config.toml
head_dim = 32
vocab_size = 551
bias = "none"
lr_mult_down = 2.0
grad_clip = 2.0
z_loss = 0.0001
Each number is 500 + 25 x the weight over the matrix's rms, rounded and kept within 0 to 999. Layers, rows and columns count from 0. Numbers have three digits each.

# layer 4 attention value, 256x128, rms 0.18, rows 215-255, columns 0-127
485496505531497474489487523495492546495498486489506501544488491504510551523508489510479509484515499472502513467485520509512475515500475500527506487472472476568479480481500503497463487510519504510501531505533499489538514513512527538521517516476471511509496491523492533512512532529498480494520503530487486541508470507496484505517499484498480534508485482517522499488511509508488492506512
482511516461526502488514523518489475504495503541503494480501514487488512523496466533514530479471514473506524547457507491547474545466484485444550486502496516481534480520507499511493495458492511491492561486491449477503528519512551507495506514480479496517517525517526500513508493493471498509517510493507486496505486502560531507564537494490479481489535499529473491512492491452508519527556
492505498485512507512494509495482475534502515495469487502481492498502478528498541443466499514498487517516472476475486529497492479468514512453480498478508482489491484536494530471480499494527481536511452502496513532521480491507496495516512497501531513489505474536485519499512498512521496512496451524458495503469527515517495509503476478493496479505470559510500509489489497520502495512500
487495503489506519481516531490487482500527488490520502453542480497496526494483544504513503507532517489524513475502527477510446461503504494495439522535485510469536487460496507532520550494476494457491559510514461499519508522510496483502473476494521528467540487510508499512512501509480515457506527496524463487527505475517538522465492475490510471471515495486497467537515454534509522497528
483506483504452485464502489500518487453474501502451509530453538472501512461537528498487487495522514464568525471499506501493531476480494477508500498482462521552470529526473493468458504485513544480481508519527503509528532452449502546508504474511505502492530498515477524497513471503512504479482481489467520527498523497473489516482470507506556491468452476471508496529549527476516480540505
506477529491520503477514537551474500509508464505483496494508511511521500526525449515453494500477475531540475473488497508473477492492503494481479501542502523490499503522508513463497460508491485524529519476488486501517524524533490464546522529499491485491496476501519497501442527481488498515503507459498499453502495490500523468529457473452495487499497461508515510540508513498548518488526
521487489488522475536480500477467534479482509499526497498507505532510518456488510473451558532494533548551488445478451437514513476554506499483437527504497489541501536480510530490536487472514514502475505513483509505532522509445468531488492501498527457473487473449450477532492481501566507522470479473516468529463513492508475496485510516487476483498497458468535505519508543520470469459534
515476471530472509488502468475515521468478458544504497498516488485534488511488552458479487538517498534481498484495509522483513501450531508485508499468459483520510541524479518487531505513529523472482509503551501474479472492486491500502500494501480520469502499497500458493481497446502466486506465475485517529482539479436470496487522465516461526539446462495510501519504450504505480466505
469512480498462497432507542475522491481506513500443537503502474500540491517515508481504478478496520506528546466479553502458499510471487529561490558530478507496514522506470487508456487467497562529466540523509477490491482509483501521484531482522450533517522493483515552483513486551492500511474494459545525513531543527498501508476520517516468485492490462495499484540483507532534513520465
529481542491515531521533473499470485518487448534496484507502438487517501553483511502538461480487501504502474489455515547489520485502506473450497515525500492512491478511443496488493527497467508479462500467517501490441535489538517451513484508490526481473503520514449488496500502494494485490512511500513478510474505475487544498465504485479524479481490472501480509464497488440512489527445
497541509470511479495481498479533507478532506512463481544511487482465495502511465493428500527526477518500531519476473493509513513514483502524540499538498493508542479510507481531469459485502498476500471508509485518513519502482502521515487492550510547509446457506457475499456492497508486503502498461509542537494522488488522497515471481502540466563475496548494511461493541467507477495493
501531494522552468454504513473490530523511503487518536472504515502506527511453470508481501524492539517498544495534517483484503531495519474469508470537484506515526509512516477481479491501478504500551491456459554493480488548504472500455490516492500490528447500484492519486518452540532487490486495454510549478503477513501535555525476506479530504510512468549461476452511432473456497484499
508515450507521518499482534495516490509498491506485518502480499476485498473501536498485504478525453480491466479478521517507520522495523524538542513522487504471522500468520468455521524485500516460543502509510507496506499493519496476501460514512545478527486482527524557473478496493544486500486524530514459519505512501478523521492576531463510512497488500521485501566525509462471487462491
530564496519555514498556505493486457482521498468519493468493543542502492499527513518528479530486522480490535499498499469514504475577479507492484451538491490473470524534482519495476487519487488501504471501488487499509478534501522471486515479517537437542492496519503498491524518493514529514504515485518498534497436534482480489482505516554508499519589511524521487468549531534501486474506
455499467506504492494525488468489491490493483473485534503449516512525482494503517503487520508474504533489516482492489546499505474535494512477461490470512496466497491493507496490491486431494483506479498481452455560525483427471503491528473508513494536497537551509482492479462496474473528496512482491504454467513524485463487479561481504501473510533472502451442497486499496473530459508495
534500499483495470508544511449517474484530484475498516496497516496479512503461520485495508475504526520512527499542487503513515514516508487513466494464515487436521537548521521530479525479493487476464468491516472487535517538540494523502480464467542555523491490496526510471496476505509494498493505502518527536538496467525500485531476567481541518511505517441467456493458535502453481497532
497511476452535486508552498528537509504501496505518490466497495499515487515490442515493467521489515510522451499471490512503542487509502548483500560492472498521474487499481524518508565524491470509557508522508512522499525505500484505496490499511509496506520513500499488486448521467500472513497482490477531511461502541497469482575502486525514515510485480514511494509476517475484497506478
508497502478455434514513510481494508466536550506462513532473492556490476530461467460501473498464443496488486547511476462495501498528508508505532492519495518491498487484503502466504502499527486505465537482462524493472464501531537497507480454475448447492501497494492515506450475457502507512483475508533467478511475491530500535501500500518507492497493526529484504471504508480469513505487
489503510469503485511511497537510524496490492498490461516506487505510526526522497523444522510441520548517527548470508467500491472466501496528518487533524515505484487507510505480474453502537525500475491529458480495549486481492485487473482514512449475502476506469500525481472486487474448523480509489493518490504541504551522459468541494466513510496497523467508521505541457493499463520492
526534455486547462470543531482504500502523503486504467454479518483498519507516499462464470495471526515490508473491462500525489522492517461534526491472490543559537490457515528502519581468470477479426504503521491479509505483502491488499497497484520534536490521553466493512510497484513479487556507499500514492527495511479527498454465488487490531467500495477499457468509535503487480476493
457507503518468523466532474517540515509523459482506506509510454514527458523529556488513495466466476512498522473453461455499518560475522520500520530487507455458476491452472545472475528461503500464498506498422480511496519528461475507532517510517501470497484485467502523456482546499467485495496480494474521515512480491508450526475499488500477514459482507505536493494501512502492503499555
495497514498490492522446512505523522488494532489510481473519484528527470462473476490547506479548470499496473508476507535515480531494469538442530524463463490480445519473472479471502493474536497489487476501482529532544539528490550485537549491494463508491506520529513500513491474465517520554469512523474531493509533499505505497498545485490526522506494533504561504535546511496494446488514
505510487501524466532497524553509457478489508503459503537451528525508495501471479506468467497538497498476498513532475498482497478519462498489479536481491527521506492508488516587515490468500484528482534487505496499508492501493459490468473506542494456475477492513487510514455515512545484458508463507507474510505516464508495506512456507524505488498500504528449489507489547492486482501505
516498497528509512489529522516497453529443505478502448469512500504488530461494515484481531490504491565484528531472530497475498505498515505496527498450532487466466515519495477477489491486503519511473493523490544509486508472481508516479514467475469523481481511521495507520519476477491487514492474511491451467525478460510492506541513470499523450474516456479454491511508495486516495514491
437500537535461452494512501499458521500479491517518506505478477495528498504485502484502537511525479519503510494467496527488494494452533529506475532433514506433472541518501445472512538519544486496470529534536470483511526500492525526472500551492499516464496539567522465525514520441499527447490476499471498513512522509514504503489545485500455455542465532449542537527465487483467497463521
488475485513509500471549487536512527492479500546510474479465507504534491493494488496501526525526486508440508516521466463531528487498463535497513479489478482500494484527482517471506521486496506517460476469509466505548518468570531542496531487481503465523495505491490501503484505496530502504535458511471488517536487547480484516501496529484504504511479479469483506478470483555543483491475
478551525470503480545513455485531478472510503475501515466519486461465520468493514510499461489455473490473465494501526506548511491498494488525482489519458537494508487468480504488495492507505511500499475522493541492525491496538481523519463522499528511542463537530502528558503505471473522505490550517491494503479497561486478478457510474485461453461514531498470492499524478503511481517508
508486516464494527458493472490527504515512452482526518480509513496482547461446508493499530517503507519490483496478509526517482486456513504471505461549467485494476478498484507495473504488470546457505501477509521473494463513528506489553460531506450559496517494486529515496514526488507495451475523513465497557506500492511508517461447504489500504490481519508518475527438483515520520468479
497489514525504466482509528508505448545460536533484483481482514471507531475507503438488511536506498492486456493571480498494464465486496460468496498510527482507522470507484526487516508535471495525487479486490461530528500503494488520488521488463516501517518460471500535486470525492520520510549494513475493495490504456523546501527493484470492522545520508525519530501494520489506513530483
525475516482511527511481474475473542503505476520436478417498511485541500480490541528455499461516502487483492493484486517510515529493551523508496493506468528494454477502517505513506507510497491502505458482517506499485475521515492497503509457547516485482501514448447517515520539549514573475515525486476508494481503496497587472528499537490477529500536473491543494464513507529516508500528
534504489508516492534531479493478471466503561508504490510527533464486501531493427491520486482518512513510520469502504498504513513511502479508486474522540510527543546459482499487506485504449523431472521509509526511522480532478473506457482494519486526532494540498477484491521499481499474502510490452467486491493454494513511466515499473515507493477490529512483538465466519533527476515524
549504517516470461487476513518519495460506489506502505490421506482521473524499462536516490501482506524515483511451510503480487469504469531502462494512497507467479500487476531456482518483547505508528495482491487496503482491502501531478500481480520519510501537491475515500487509469473487559494497510537528481535454532514519528487528465512471470492476458492506520531511513525499540482448
530487500495496500489490463539499460531478547534527488499478487519514518468452484496522521526481438506523502538515528508507491461520482533494526496499487509505504481479477517511480470480503475446476464494508517504482507505492523534524528513505434514553498522497549446538507515510478473488488517515476515483489516536475490507480510516492467506516523506495480496502504481472434459497544
509476502522514507496556475500479502494499501520504507526557536525507497516488476534506482486512492462524506461534480528488493461519516518515489473491497523501487493542478502488469523544501503495500508515504533545461506440442496491498500528485541493513485469494494515517500505520485502447543497490479500479498538479515527478522454507498550520524483441474521488443466518488467497465451
478504522541539505521518488498520533535487474490470471493483507495487516509474465508438509465483502492504512514488503500466518497509492495470500471500497488466526501506498517494439521527528525485483527511503541530463472515501479513512538485496515529476508499509504452495509473516531501479482466527520492515514495450437450475546516483532529539495533548540534529506516500523495519511459
506508496514498534502483526507484507498510489513516513495475456521516545500517528497502518508479455497504500503495489488519495446467458479482499522490502503485521508527495495495509446455497483493470473495512496515498510472455527487473490481496537465481482491489510489511486471474502485504567475497505523503491480505478472475513483503504480457496511473511580471502516442513530536468479
547542493484480472497518561501488516517510457509527494537479518490544513488521459502489474484530426498479495524485502528468430511461497461503536526517479534499495471512483494528460543550493521532485512527493459568485528445485490486497546486531503478426512485535484514478442452507460514551493489489545503517563517507511520495542522496481468535501489519510522487505488478486494507489525
499513504471506488504511497467498534515518473480497517511481526499548534509493522453522488485544478500487484514491468520516507467480508466517483532450488445476496521501499492514519513486519492514570492479497502496503493453506531536501526551479542507497488517545530501467457494498477500507499493464434498532476520471546486531523519492493500513490495474480500503496517463539490453511519
447484478522484538524533529521510475496526479515518495550511496507476496500465461501495503539525415488523517486528488482478517532521512504497488544508495483468479493502514461510493500534479468498524515502459484481521472510469473538522489501502515489455518505557490523518506500518539516497515493494500537489425518500441528479469506483517544483542543505530520483508489480533526494512496
497532530482493516475504509480500538513512544530485486476497526489493503477479523527484490476484520537570527484528463460513518518516497493517490484506489478524506500508515459504478527470482509533501470495510543456469495464534445483560466464509502481524491494512521518505510531521521495491488530462471578499541514468475495477494498518534508506478492493460500513482506462488559520484498
488525446509509480521493504474523482516461545488533540510537456484489504480505513519492513493487494506510512464459479489489479495530477487499484480488518467550458449479488456477519486537497468538496476481502497507510503449542479491505495513489508476461488540501513538505500485491517494488490485484526503531452516472496456533519451482516498485503528496487511496548477472476437500522512